config.yaml
n_layer: 26
n_head: 8
activation: "swiglu"
norm: "layernorm"
init: "normal"
optimizer: "muon_variant"
lr_mult_o: 2.0
beta1: 0.95
warmup_steps: 0
schedule: "wsd"
final_lr_fraction: 0.0
batch_tokens: 65536
seq_len: 256
doc_mask: true
dataset: "wikipedia_en"
Each number is 128 + 24 x the weight over its row's rms, rounded and kept within 0 to 255. Layers, rows and columns count from 0. Numbers have three digits each. The size before them is the row's rms in percent of the matrix's.

# layer 6 MLP up, 512x256, rms 0.161, rows 204-222, columns 0-255
103:126099113093107109090118093106088080155153108164138146123147120172142136136131087136102150122154157148140136138121113107121094166153147128097128113121176137093169135117102124125144106130156093158108119128138135118091105140109159127100116118122129158103109086102179146149115146117175135156110121147170133152106137113172132074113107132155156113135114177080130111126124128170131107083127121101158141170116144098136066135147097124138130121164123151128101172071107138136132125133127162109163084173136105108135116174143140127128140117095163173093170157102156148100096154140139122161129125130140139135123113149115160104151123094136096186123151140136142138125140077145144095130129127121120142119168133119139127130116136094116109109159131114102119108082127067143110144160162114
093:119121102091130181125112125166106119125140131125133115121082172101095079151125145140136155124109116125128111130152149156112112112133160090114101141141164130123128095147142087114120109144122106084119097122149133133157131147205119147126147129124087134112136163138160147118116125121125097102135119132084193125125104159091145148102105133157158124154112104154127126151179144152171121109135118158128124100140170138140143104128172126121123108152140173160108099143125137104130121113091136125151100162173123121110177168145142118136127130154112116110127139166067124106123131095151091129110122094122110128144092141085143102167175100114156127125133147112170163152157121147140128106121106152148089112131089092117144149085092142132135166103104162072085114099145136129083160137099124
090:145089090102150104124129129156157133122107080111168140120128119128156133130108157130094106128122176124132101113166152110117181129127120118095079106140110150125132118123116157152096114112096113178152187124123100177156152135146171103084133137096150098146126128131122121115130169102137110110105120083101109165116125110143101157109132114152094140137100181104097141063149126125139154149117136134189128098093115128087110111115149053103166144142135158144107129139125141126150138164156109123142126097117159178139192167132098129133115142096103101157146101154112108084144123140151083136096125148157135151146156103123153146137110147133136143111134081140140144137119123122162107094139150133130131160123131127130100144116121088166139140107097106173130116131140157106108149112138148
106:079142095095105106117115088150142145107130136095129136103124142097146113123151100140149129154107144143128123163136144125147141163072128128065121145101069170144135134150123142185136127140125136166145156128132132087153107170137123141079151119148133092115153140107135117097099136165162136098116129137104110118104133125115160140146089122143135163128138117083126154153133120191108124142120124124126130125137135133163174121146107159068103080141152124118134110113127121143082170094122156094161107124064142112137118151095131105105171112144141126133142152123117106128129133164100121163163098123145137095072127177088133114107144095144103103173116146133124118171119175129084105148106135121115121112167136104115164154160151118126184125133149104126084141118135121163134121122123146
098:155067094122103126149106075132113117137150121092163149162131158107124146061105134116110081127168121142131159159122127116142104166101134144143143123093122153135133141190193090134168145118168163150141134146123138163139111075128142111142103133109130161114126134141122125173080118118077146128119124133163142092104122111163082141146112099074148084128112138097108141145181145119155146112122140097133102118107110095115142116151180128168161150117132147141146137123135141104148141089114143169149137101109129124126179135129126140122135131098150133162180121120131112159151127110122134097103106110133155097159138128114163127124112105138166110111168123094139150093157110142157111127092126096105092161115128143131131113091141119154117124098135124098100104127113158155134131126075114
099:111094121101107143170101150135070132158114138122154118120122113126099096097137155087109112154157179135129085128107136121160121110124112128087162176131115100136118152127155069123085121128164158162082118094094146096161126127120138110127141144159132095113109125124145140129154107090180144118174126131114089146174134115179123162103155181092137119147157099135118073140151148156153111103143133132163145139141111109173119131164140159137124187160115152124141145089099114172163124129102095117122110094119122127119113130166121082126100116151127162129113105151086125087093170125134135130134100125161143129070151106145099109174151134159131124116128157129123109145126120127119076140169116100122142156115174116132124139148153117104138132124134136133124142121130116116132156104132093
099:143149143112085117133150160160108142123115118118139106135155087167087153104084089136120088152108148176199124109114132130080068113093128154121115137142128135148140155137127159112131123139161118098117127143152129134129161144134142124090133085114107123112208088145084128105157110093166122144158145159105107124154118132120135121124136149127151122118134070137081121155113144136110096111089143122170109145174133126155087127126161140098167101085140136134142100124119119122116141104114125063136145110113172143142081109149136099116108127074156154108150135112115131164109147146147162163112134168176170122142120138136155138166137123081120133144099128104139112114143123115140104146128149143134135115085140114106159161131122119120137098160107112145096152115110159106139122120089141
101:107100118168112153151085152111135061131159138127091112151162131096107118087143124103106145107123147098132127125144151071147103144120110143101085085124145118145090119126108100140136161154134118131111119146137122144101127156123132136096119156126097110138133123127084160119139152181129121158134131171126104151158095132133148100086137145119095135122105097120151129121145153102114123127132140129138127099110163123125127154181100119135092125092140127137186100130119106076132158132108149107116108152164154099111166124113103128120128137134103171113138129134141084111136122148092131157118094145148142127151132209130078139148148123141118083129131110115154114126131138169186100117113127134178078146145150120142101192129157165153112136184152121137143090154099137117090159114156129
104:116091105114107140161089136165124135112138134066135129127092135102062148118129191103080084085101130167104097140107155184099157152104133120143127067132160147140110107107110115117119125128094117154122176124159134122141134120122101081178117113158141118136103131154086094080099143108125109131186093109196121154103122116158159120152181118104148153133116175167135128115127122124115093150134118130146129093150122157117139143129143142145113144160122113086161105067152132131127106080104143149142117125151127124147118155091158126116137137140122126121121110131116128152161086153111086122169164137144135117183126115168142132145119147134145105168145154135112146125136127149120152096083164133118127118138159154125113122122106142131124134136127109138119105104140146121121098129114142
100:158111129137098157122128157105136171117145112115172148115099121140142106092084103112141130138132130122150112152116146140087144133124105126134144125147141164096127126122098111115124152140184115115124180150106165148153141126103127155158086119223099116096099079139131169151096138085172091160173097108119118096148126150114158123091159134089129128092151134122130125095105105099161086154159137137134131142121144149147103134143149144102130167135146169125131119129132091124127125140135159109116075095140136108138100122120098115115127167097107125118119170143096133153119103113167118095128158157121092108125101139142119136119153171097143099128144058135145139121120111119146138116170101126099159107118118108070107146151113133177125124140128125143149183090155139130097126150107140
094:118174117110100157147095097133113152162129110117079128126073155110108099158123143124138117146134139124116084110140132092118115145137112062154098125100176124127166125128099127136173120147142151124146131128135125083161079163156098075132114142140087113089165137117107163112124108108136118112150132117140140169121127128144180158141147106119118127157112143102109100105118141148093117102131104129170140144137109103112112109135154136123128122102116133126126155144149124178117123138115120134110159176122131134143137079115143126175155093111146149133136144151116167060116128069159148123149052141119153142138103145151094158151107114147130099159101130114160132108128141105149149078127108121169119158146105158146125138166075175118136127159139095081127162113136148132145153136113118
106:142152133105095124155128107164156127117139129147132097129129152131128158090119092126134148130112116128122110148127126124103137136106166100139110105138170094153144099129136121086108133124196084087133146167155134154167114093166084065133118112140117132132139128103150127152116087100136181110134135080102114138139155132147112175094105101141126153203138129138137097089148113116096124138118148114130174153104179143147182109151147134141129170149116127122075117130120100165142130137150163153091140108107115178118098102132090129103117120118164137130084151110133157101147146094131182151142117130132115116146109138107185114102096088119136137121101109134146123117119095121135129114133110130176090114126067110150085126142148147097125157141129128146162117126159152132108124121116156
095:152102139159157151118116090128124161144130102163151126123149105138105152134112124089160139097102109107131141100115156143103102107096088116109098179137126115127113133155122144142112100161101171144120133135119152087192077151114165108116139130108144160138097102152150170125129154135128124143146100104100189129116167157139129192131173173133109190160132111109114145106113103102121160119158120118114121114091151150112117113140138124119137110131106099119171158095131133091110114105114151119098115133105130090088128130117188166118116118143122100124137128115144125132089116136163141190117107133092163094145108154132187123134150165152093144103142075126158126114122128104102115178152139159128168106098125106137111116152138123146080119126127122114140129104152122102140129155091118
099:152089134090150144126134145152102162129153166148131144085125123095096145131149144118113108121191118164121091102120104206160107116140112094120120117111118139141110160135092105153133121124157140142107142142119132106128135133143153107167096115114116139167151107112125112127126147123120109164152130132132147056145145139105091141109133108098130094105152112163099159135123128123122154160090149180116151117110166161146156100163154093104174146160103111145098150129111140165129112123137108094157103165104124049113115132137134172125166162159123128152117169100118120154082148086162157143101131106121132150151130136112112098085137083112137139135136130123110141146107149143105132128123138152090081102130127122137115098150106111119115133134135125127197144139161079116103129102097133
099:099109092110134181131168184146095135127134127188077128137122121127095144128115063125150106091126111155143149112130133165095114150106152096137096133112162122150138136149104067129119134136121136130106069106106113115100099114131117098145097121112098171158122063114153158117136114152123107153143129159136161101106147089134109123171152168127128125119144107111117096136115124105105126128121128106154147099138109099116154115113165152122133120133149181145122131119121157079106163132098102095103148137152138141135132153124125135149118135139090137076080151099114153130114131130092118164116094131135118172167132141173148169127165150145121078119118187112122095115121119126139154115127133149147153113113185126132146115167132121147108161105131111134131139160160156177107164139136130
097:098129121175103114112130153130144141119148154111060137119126140196135169144141136152109099112133106141138116160095144109108122135120163158127130131164119140122093130127119067132153182110154096096153143144148162142098124146127124117134098177156136132121130135116103160143152144109115123122110134155143189088132111157132139138100119128120155121116140128132142106124172132120129120099116098162113139110116148112087112152164107081156099137094085170119111117178138112139113107119148147153142122122142136120130154120115109146120114113132142121150130163166106135118119118111101148140124159134141167168095131117101142111134136087124092186095097069112155164140118104103101106092160082126163129138090111100118100125121129117119107153092203183143140116153143108132095084116101094
125:123107171172098142152125119130132140115134121095103111091139144116138087114108173077128132138129132126182150107141129123122142096110130147110168124131143102095104129124146159103157058145137137132105138157152108158108123186092125122139118150133076115112143119122150108112161156109120131121105155126147136116140148122127119133118107137130121122144150119164117110109124077100098110159086105113114143151152140124120132149103078156103121158153123161123156129137165133096133112115078139143163126144074181135188142136127117197131135089172143092160110122132127124084166088141144150141087123152166109157111087124184137123128092097115115157111095145124171124166112132159071152096161133106114114123105122169138136136129154105118126149119094115104114160133130125125141095162139126
099:104102155184081095149134149136087117069123168155143162124121121110110132122127130106140091088148124138175172132133142149106146101132125142116083111130102148156109121125153125114138168111139159136066135150108148137154126112094125129163175117124172140088135120109080156111120118117096108105140185112138103110107166104148154120165126143130152084146096136124160106130136168157101126102142162143128154106130099092121084075172104135117129138121132123108143081118143169116175152119124148155115105080102116120098116136114156122119140129139133121135126143164105157157149148134142101096138130127127140134142149099192082116112114125128090104103133103155120128091174160127090122127162127146120137109118108157127139119139131128114102112117114132121150091110126179178176133113158126
086:173154128100119118138104116106134110104144126094146096096149134119100165141153151159151085098090100104134131126124165122125172174144121131151125148156156121106081151128140125145129132096138111090136164142098147109116126132079112111086095143112126132125117120155117142133149135120118133142123159095105136108090123135099127116147152130130157151161104116086153134089084137137133135100089062150170149128115113120086142137155106127126138149155117087161109132152149123065121148078131150141144102137159137137121154112121175104136097145158130107163187129147092140090133115143131148133166104113116144156151137154098125120195130127112156173125088117137136098140160138113104128116096111121120135158115166121134139089105135140157069164188142130078136121117158133143118129090130156
# layer 6 MLP down (transposed), 512x256, rms 0.105, rows 204-221, columns 0-255
098:117124125147102116120099118131091088186117086124146183129137115102137096147126151099135126110127110108135145119120075127116151173147168145138110159134091118099144145151119114132125110134132149118134114101117131114125137123102134114128115114104163131102171138175124147133127130123170175149136130138139147139126194133109167151092098154117087205128099119122109116117134124076121146143110123154124139086173127111117139120153123101149088114162149138127131120135085093138131133130123094111108136114146105112100136134118146189080119081142156125118132129129147114172143128163141158130097163117135123121120125109167097116116105115128159157145157180133130141146121124154146135153132121118067082116103192105152134168124173102090095119102114084123098149109161115109170125107119176
097:120107111115146216125109111136120108146139119144111135153125086127105097165165123170142109120121143101172140102121163069107138154101160159142173158147110128131106147141140110164121142099139139151143114139102142162111154082126113117117117104099095092132138174115136144117134129115141136131151129125128145125128134107107161124139127137148109098141187123105147104104132179162161133147119174161122116141120095089123108143127128146123090140074127114138141148143107140159107105113153101149155119146155084145102124119171144121096136119110137096080127095086099116150125041132120146109119133112166099141142166139156133128100103138135127077091129156143156149103105137114095135148149115144103160160135087077114092134166145124150099113074125114116124146116137119105156140120122152
095:147171129123119125159130106107131151140119130125133089175137116134138110139123108109124118110156111158096145089161145121106099106121182109093129139126116122154137136144113130181096082082123114146134143144082114121156157135109096094133131100069117112137090159106143127160108106141106076088144121137186142140179129167105138137145109157125136121133079134128144141111150142136117121108142111173155084156152096116139147125123153098137142159070170108148126133137138139081141179147193082137137126157124120090156140105121131149139158144122119106129100166124123146119155126092124121165118119129149128163097142124087116137127099121151158147127148161142132096108129100134150137089092101149080117105079134174169106147120106141131082136113133159153122112122099118110162138111148161
102:157123117098105087108174131139124119105156150124092153072182111138153124132134129139067136152159155098126134114130158160133130159134167134104114153103145126127142128110114183128150180140124092123119092125102116149135107097098147104134152113134129186139145107177141172116133132116161129105074159082107144154117118168170139101133143096136104131099125115126097125115089123125127134086114108109137121090139091126129101113190150130138104128141127128090133125130110149113148122112109122098074124103144096091139132111139140174113161114141129143105091103161101114138144125139120158133094147132136089113145137106113108121125140134117137156142120104108177129120138173171119108169147137106148142127139124130116141143114154088112114110134129179156191073122165161124125100115161179
100:135088128118127154145102106121141126132134129149114114151070138136109106117094143111084132122127164125159137105119091172132128132107112111142148135124068196115134137170155139116128162157161146150088140144149119147075130084081133128084110187123149114114124105168143102148095121122137110142140105125108154160170155122148068117139171152102120133119143145154104116138145127167118139123138137129146125118111121106185096141114126124176115071111115142141119110093100178108125104105132111121131135104133132153084124115112157108127158137076096138181114132100127145164121134107127112120149121124164145101140128100139117147114146112078140121120102129153125128167110156121120128135108129131120144192177111145109115127151092184171125139143146160166082100135091114106129148157139129
098:151127156106119104103126111080151125129159112156109148130159109115109125104119143116145123140167123145143155142148142127134175137102124154117121106100140122112165085130121126151135172116166131091180158109147151145082125129170105133143107114086116111098134122160156117145117169110106128104127125148180145077139124120099119117094139119145192152106104124133114149129151135088105111147145069157116167124095109129116118107098125117133117117108167166122106147161135109137117144104129133134127112101108175140085147135126081116126163121091133121128157089163131115156106124105153110152148122151114103087115129130157102091108128158152129092145194139153118173131085151134087187144131145117143152113166141119139078140157107135127103114118168140166092122130159101112066133106104138
103:140136152121132142119121161102133116155109127108112155123157111090090132153147124148170155128200175149116132091141117139105113163141138110108133131104116153166158170125113145110153167147131101113115111095158115129144154170162103132152146125118100168114159101136120128141146095076093080129112124094116109153194081110148159101129115135109132119101127129140139128127140145151129143118149102091143119084147133101144123120167106127091107097095103155146140112151172101145143155092179103140115124123166113148110126098113116080168089146105078155137109153151118131128177109139158138124143095142115161157104126091137148071093119158142135125153138163140140123136208110117146106133104119112136093126101140135141142138137088085122115120098112116132123113171118111102134144117116141
105:125125110107127087120109152149158124092167121107143116135153156109176090143121099106092117132098125102135137147111108117163082161126149152104163125091168137135157139124126074144142151135111122105084117115117159123106139132141141126155139117072106126136153109093122151125105163127126094184154129158124131121138136170117151111128172110122174115125152103156148167128147136123157137083134117185131119136109139098133123145157068124117148155074144116114140130142113112074138151148142114083099123173136104081104155117132136117120158105164114126151104169121154129174140174111117156129125079120116117129139097131132115110122170132126039131156124072108127151100118089157138092143098130163128120154146138125137116120117175112147109154114120119169158112152145125136134126132107140
103:108155116077149193141096101158165125097092152146141114105173094130161113129115140091142133123108118121160145149102123100140109082159126097108141121113132179142116096119125120100124139127125165145113114137122126147135128145147148177164167131110141097145108124104119092110145111143127130166169118172147154136174146126122151097118133163123144134137125109172143151113112127156118117115124110074154133120138150152126132119155097153115113154133097140115125097144122171107109083147176144120107182142166120140112158085148211131136114101124153124115138105125116141111122139129104111092114113113102085115139086066118128104147117147151100100099096111130120120122114133137117134168154097136150078126175143122102121112149137116117143187119102099109162076121122118180119142138117102
102:127118127128118098128148150175110140121110119147155109089128169144129101111118130131170160098083130126107156174124127104156119137100183099152115106139122123126173142105122142087135131192122140141093134117115140119159155136057179100137181175146152076137119121140176108144118101123105137115138141145139111157127122099123127157125102099110132136113142145130120148144126118106114097127118124115166124160160137113176097134164145115134089083136167128139121120112107150119126080147061110063087119098124142173095143131153099137155139138158091121118090130148115120168163123134157105114128142116137116087134141119136117160162103130109153116122113162120066126102090125140161093143135121132139133131135127130165125141116133096088127142124187107117125117094117118136122152139171099
096:163104054123089103151125118132139125139131126143131133135143125122098097174147134147125114098118110128077121139116183085107119152126102129158107139166170114116117095157110081124039079115130137140157134107095127135093129122083148111117179134191138070147133145142138158122135095146107106133131117144141109153105127154113148131180131169155132117142144119131072140109124103141156110123068142136158103133118123120151106100115154144138131116093137126144098124132133119147092137102122117147133142159091158110141156121142129160107149110109114102119111162138131131134163168137137134119142117162130142147154154118129123143150136143111077078124114141135140121155163115093098141100140119138149124112179115131136146130143081158098138140112145113133130179099078140143169152083165124
102:123114156123157111137153075168124122111097164161097173106146119103097131143133120114140141144125089100097103110100096115121148133154194090155187138137108151141108151122089131152108083097104116173134124110191149160124135128145141141079127132126127122115130110110127153107183127136133095195117178077135137112110146111129168132136166138083174139132120110160121135134143147139170089088074136119132085149133090131152099106135135130151094143127115136122136150112168151113139113164143130131134131116155129139096069164149109141096157124136153119104122086103155086133148137137149129134124141144159113107145129102131129145094111134120134110145110099102139098097139135174127127129133129117148125086119130125177117141121104107160146146113165124153085105128152110087104131138140104
100:134137172100089138118099124149151106173118144125101102150164164117133143148134157152113091107181143108129098127101122159166085141093115143120127126133116158126101062111138148116133089130158109104109143154146098077107132129135128112092152141142109131118106128127135140121138129125142130154199145110095131092106147142125139123107124129098105115111126163111128103100144094164108130143135162111144164159152140110157103150079161133135164089178129121083112149125147115151131108126163163080153155149130156132133126130116120079152162171107167119130134092097126128116108156123148133162090121124146132117106113102111139186132112157101135173148130108113158115113094098069140089161110079138121109128107136083132140097153162156092139122145156141136104127131144141124143169139132173
102:117177140102115138127137106154100099122139135124170160121086128071113117130097132115106134118093152094108157150186075172124121117144118117160147124130124148168121140102120133096138121133124138157124179172125171138090091133137118131133097153134097109145102140142139132119154137145124155155123126133117138153125104133110108059095100127128133063135102137165137154086137141122119139087113102154145121117082143146107153141125133139110139131138152088150117121162172112139080131111134093124164119125128110092142115130105109166112167159136192114171103153098110132110097126123117096129163140121165096139135081136096148140170136155091121107122100141142160164147151189098122118145126128155077155158114133132175111122122114148121126073161121122126146145125133135081119128119120151
103:217159133093141082104110110105104155124158154184110108133151140138118162087139105165128115153123173118106115116118105138070123163146161111090106121106133115104145143146157122126106163089147120129103169127114125159124129125153124114143133107106159112167166124129075157174121112140105129159138117126154107145115092127135146094144138135128130147113127158123140131090137173139118085139136088145122133104106116110073145107140116168145146106153166106111108136146159143127130105149167075105136120121068138142176162155151155154134137155187157124103157116167104124099125151095130124095127120121123121137139157118151097113107124163091113132136130126106117136131108107121138139054084112108141092118107131136128115143136116110176121122097136115124102135121125147159110151116154089
099:136120129127109116125146155102090148116095162148111161154128140127102144147124157157091136114155174134067153120111088133149165107122139115117131126122115127131120057099129121143129141143134097132120097112163126166115136147126163140137117155107091108091128127129162111173126138134100100117125153142140140135139095122184124128130133121096164129117121128137099149125118127126151131128137089179148107140149135154074129131157143094117111137084086152115105136145159123145109133105084059142139111162142083136127155150166117113106101156152109120152127167104170142111140152111155134092120144115154116120139150166100133157177155123142120125142117161078102156148086145090111126139109078089178133147101079122127108177075088093117178129121111134106130131135156129132150164112134108
090:112106111138096146128135122105158146132130138147151161103163143110114089132135172068137126142135124112057145103116128103136118099098100115090173114097175107114154160125153151137143101151164092133160112161169143114097149178089108145116127146137101101124126149114134147108194118108128116112149165120124172122123108163137131124143142117147115104076155104131113084115084104116068131159060137132081150117138143132150093142108105126115144136148126126119128160143124123167151104134111105137163168122118136163170139152102153153167184135132161129118100146133143105116155123110122120117092098130150096181088118163143109120105114129135154120125118165135175112147120135094123108137150100115110112126105129121151130136139146136139136152156108098159120153130125117134144066105121089
096:099114141142146123146129123145117162121090165111095143141103139142119150138122131134103145138084091081095149134112111152134138062149068136105135190131120125147148154153148114140114157144130133153133130121112112131143097168129140148148127147113154170112112149163135161144145100152142169106133112150102114098110105131153139138082122109101099180164132145112123122185150113059130143093145146117083109124143143123111121100089111175121141159156177149161134131156152122132123124154158146158092096116142112132086113117118120081140129105095128145122152121118154150106103142113154141134132109127112131095131132141111106138094107167087132139129121132124112181123117130112126119079070165161127099157087129096164131138137176082105167106134129124195134113134102121117108148124139118
# layer 6 MLP gate, 512x256, rms 0.154, rows 205-222, columns 0-255
099:097163121126125125110143150127119135128130089134136133077135151140113171108156099103149119171141150131111183171119142094112128121158145109133143120129102085147183140117082089116147139184154171130149112119104099096139133141136124067093147087119081080117128136116144161129161107093114151134114109102125085151098129121125130128151116149109133100133101140148129115146139134075093135116130099151184114131150080099122188126183132128136151142117130127147164120142135135107141145143137145110102110104082123153165111113108083084100102141110134157155151142110118157131096172155163133109165119159127157093140118136157121180115130128137172083175125148132135127112135116123134115138144193100123138117127141120119141123135083121089147135100143123108114154128088163129123127110120135
093:119161109129128180102134098139148147130099135113116089125090141132135102122153098118130131161164136168096113141105117168156090157128114098120139140115098095126128095177107104135147118117138104114158142118134094154146120121128114154165175156141144117107117122083177130132100132150124126122143152103153121126144142126118100119122114134104133117134142127168145099154113144126127092122137115141140088127153110146135156108115137114130080177136151143127142090112070193109104125097114095149101098151130148101086130151143142112068179139162113113129133139089118124131158155137123164147163133130048090158125162162134113119122144106135114060112161141138144139123136162146143143129136096116169131083159147098143154084110125148123135095113087125156133159141109110179125125169133089
104:105117146148138107147139106108117083107150168121136109081106134141137103159103135170109173147157153106092143110150152124097118166159138148152165161172155106143125134139118126105121148115119110129123132090100128110120171129140147102185105104130130145110138140100140107149171120113124081159130118152154089099138109103143130147150163134103179114125070104159142104107143129174116162103124183119130085155120147092119125159151114136129115148092171147114149102097147095125104149120099156162101153129131117097114076128166081117140163117127165103139158102123108120121120143115146173109130147136143089123171128092110124161120162186141099111108126112114125160143136125133093119115156118155164119116136087114110131097139109166165153127121135121100123121120105155102096085134104095
100:151130106129141151158135093152153155137123108101148104155098105130136164121085123106158116140171085169112159137144082140116092168138149134139146163160125117141123126140157105110135133167176160143143140137114113138128152113125097101161103145123155116099079147089147148155131102139091115104114139141122123104103111105136138104136095102091124111110108135119128163120116131142145157129078121099120080138119109108124161183143209102125107113102126120123145130137162065107102156119116181111139125136138134136126161178106171168139123121132125085115156139156138095133134087140081173128153098109141090124122115145167156132121142132124167113128086127108133087096122186128145089083112137096098140135126126129134125142138137155133120120122119134111130132173114098146096166142079120
103:142163114156154096127106131146143086147128127125108137164134149130113183107137146143125118155123122149122104134139158128137143079142109140145092112128137169122115139123118112163113131154106124121119130152125108124117141117133093098102074120095144082117124145108136143117126146141148114117113183149081097114136139103116147138070156139150129108146134111129147070099121124131109132153092137156118128094153105116125208158150128123117134102140102143129125121170169129132134123133100132132079167153168114116134085136086129152153161100135085101158130119147153163115153124147117156150126140117105164152112146116177112115112111106128164130128103139093134115125144117158151059136114111114136156134131157146135156167122086055171122135086169121111081156168133145102136070102138095
102:110141132127185123127118137120112177145131128091144131099135123138119157069122132134131084102130104133091112092138132131089104129083119100080125126134103143136104165155148165088107110163152135187109172098106086133116135129129120103152134141119130111083164092117139124112112135159139119142158089100134117139093136145126156152119114155169151119157114104133085099098132116116155136114134116109123144150153091099106113116150102154127123130108161117116177153107130137147111123124137143148111131117137151132095122112134106119199110105132129138092106114127107119126174130176148151108155102119154140147131148162140132116145179152082110125178166144193122161181108169133149153108113143131095084120146116088131115116142092138137131117172144075147163148138123118159114124101102092
107:110150090109157116116126109112122107143085111142115132118131154121136144119143157163141134122118134137136137149154122124133170112128102183139100127151114108106136162119172160164083109075180119107141172162126134157150160118137140110142122088171132137091163148123103112113150087117057150094100144154133164115157141166094122120125124151097112158115142121128143146117133127152178092128096179116117142112129126105147107110092168085139124105159129149122122110152158167154102117108130135142106125150072127155087132094150151094130117127151161125118132132172114101149127142079146141072135105093127131096116117120114115117125116153118175116085102135161142151134160145118081151125117133160128188104105125125125157115094152086109088102120133153088110162123105125115151109155133127
103:161095093131156108133110143100122147110148108132117121176165166142129151112125159093138160133123137123122119104119140138144145123133130161106106122138164141132102172102139147168156102104087124112129156143154133047080147106145147092121101105167068123150141124084114104117104133126086165103148161134120140101129103120139117116104115151154116124091116146117162158122161127122140134079091088152127159107157152128125109117102169130133159141104120093113123121176127104098150114105110126170169111159135103153153133137165119166136135165125096102127148143123089167161111112117117131120103128151091133161143072157175125133143134179093124158139137118097122076148105105118148137120131130096120120127112158111125127106097086090131107132151165155157121134137149108100130102151149180
098:108123146065097122137097107128110099150148147149111132131117073124135146095136122160086111113167123116159115100144120104142124116127159108140092154169114172127122123129164131201127137103104133129095141140190113211138113125129162115147128148116134110116112125167164171133120147135139142078113154128163115134111157149112138162144108098159091085168142156182134097134099096126101160145102156109149156098101115142135096064152153134131129127129098141114112126151164136146152154142134099129147105104079132126098116073077133119141129145138116104166123113133123119116113091113132101131120085133161137128136150148112116130135105125137111082124121125154117146087143162117128122169135140156124102140126092096150149156114146128177107099131156135162135148138103141119128101139118088
090:134163168137146119142144105133114132157131109128124122109164120139093167130121167066133090079126143130074144147134150095128147145113139129144087138182091115145129129092176152145115126104153122121079123103131148089085128075115175144150120161175126180142167133133116152130087102126120091164105108108167124119154125101141137106137164127125112096122115113151132143129132133099155141153111156122129162067092164178134111099142123098125123138122128131120153093152103131121183125133154104134168135143104118100158116175115118127130139140187150103151136140077114136124094149151089133100104147123115147159113139139115126115092159147140128158154149088144111126102101079147129131144132134150128099110138170078098103124147130107128147104095138154131151106121126131100094110118145144
102:147082161088175106128162125118142124071090127128119123143152093145158167185116144092144153086098110103091092161133108129120184089121146107145145149145106120173088152087123149170105133123141150127142096148170133133125151157157135108133103133143133119137139117133137157118159133116087114144154114124131107126106131122146126132129113156098087115108138111110075142119130091101149108086110148110135099157114086125146146110142110134144148137143116129143123139133129132128106100087091154137179148130120108154105118101140143134134137086109161148061094131134144119145129133122153096136158127125157080092134112127145174142157167161069151099108125112062134128135153101105145154131134112145174140123136128097134106141108159154125119145121144135138118186135175164116130123138098102
098:091133107103132149177124119122103178149120119132114121138134163119119126119096097116135141087137098098118172119129136154093143119152110110115085155145099112121106118153155175150090108101104139132163134167178142136156104143123113114109132113121106100127115137127163084117138106143150121132115141138125160125118115109154144088197096112084130146121126179113131156098114128117100137134140101113098107095127146077116108169121131130162084141119174152155151160116141140123154113123214106141107143135113107133126087120180124171157126108151135131058099153139092110162133100129137118136122144133126127127134111111108120149154161130099106156141094109152125104112101143146154129135170153110118154196131163120108122113158162093085090129099130132140117100120156117116143125173138153
105:152115121150163090129097093139162160134112166165097130162154119145131105140102090122095152145131126139116120170079097160125074124109138140116139131117107135145139121119111129084153123140147157121101147123166101102129175098156105145115150165125125162168144099142162175141140141104132145100071137143113107102112161129134127121095125121134144109175129110141169142154159151134140106087115120139109136084119153105149120141147148143170110127142109117142146125111140077161098099137146134088170116139139136165133079151161125110109140106124167150144067137086123132115112131126114131107104114178097161117144126157135129102142135150087129124122120149159161125112102143158078164153127166087097108120122133145137149107165156131082115131071114098132118108079102149098141107112113107
100:121145137080112132082140118097119148164139172164130114125178090125130123136167129111140121149112154148140109075143124143144124167116153115151100113123092107095095144134105136103139150127128123195168102081142165144147141133162143086152153178143101185102108101130130103162108137121143111116142100095121100165143104170106078143161113112135114121126120136162122133074137118088140118082122123108099143185131109144116139167186130114149099114097141130162091144127138137121125111135128148125112120162106121126154124144142126109102150124114145096121150130141085086110148130106098147103131147124123098142108140144144171128121108154103172103112113137086107128089146107165142086135155122160124110129132122136142150137099121125100108155177159098130071129121150103136159124168137159
100:134118149165087099165109097129136194109128130144129162141131174127137080137125121106123095132146107082146130155146124133102098189108129141138132134109109105120132117164102144143102119107148140152123144135130108105138179084169084175118171170148103117101124137167142102081149131158099130142126160181132115124124129140163136159128135150126182143123126149152169171097123139133152078117102094092090140116127144126118125153107107118100118150122105163149099093104129150142120115104140139140122131143122101118134120106126101160084157099076128124120148108135115094177160115109141107174118108137113115105119076161139103123174104107098133147123146123130170139163160120148143131142126087141124134085110119147113112127130143079132151093098124162119158141162134085126089125112120150
107:158159088108127148126134096122113123149114113130140152132118095157129146174120110110120138082144117137052123147119140143125141182127120145178064126147158139152113108157139103157087142107127134146100111124118140123145135127168133137166116142162153142130106086129101128134096099152115116098108138099115096145149100153142140114138135149129148125105137127075099124126143137125148122085121138143134142118123143143150140127112114129113163127108132101136125111165099138131151125137170134129116113128182140131037140118121136130129147150090099144106169135122127127178110169105149119122138127130091152102096156123060097127163142165182119099160134093126089120092115154093166100173108141151145161089140124098120072115156097139133122102116174156182145106137141132110096138123147134
101:139151120156127121146156098145189165147107130107135141131119097127102104166140125133081107134108116106148150100163118130125090140173104142099113117116153127120119124127156084162126132127136130133114076160087126135126093122112118120160137118109136095141129136168118148115132107098121138151116122115122128129131094129147191115141114174083070127156112129126141110079121115105130182101129135157114096116127148126123128157153137138076169180147136123139139137191121128137115124151146136125121116128134081121137103145131102142120129095133137147141122140080167133147110111130171111134101090168069156109135126145117133127095063150146118125132145132116124175131142097106178151116102115150100138121090126168141099094125148126120103129144120129118083141224138131132181119158095150
091:101121083129130130125125149160105119056159095145103133125082106099146121148168089123109151138160107140144130161124109104122080121132147145113116132106098107096116132126141112121103104168101150142133116092149117157132133120096107123149148152137119126163153122084134147155138143168061112129114149147122123142145145110134121153132145089110120141090139108158132150076102109114157125126125136141092158151105120133118152121081148145139172181128093162121163068133107108180139120145138133161156103136125140127135109126132148162108141088175149178114163140115137113146129087096123133119093101096130095138145137120129177131128100132140110109166163086136151148115110089111169130116167142116110119134121130154139095161095133145098165152090138137132134161191131104125083130150157111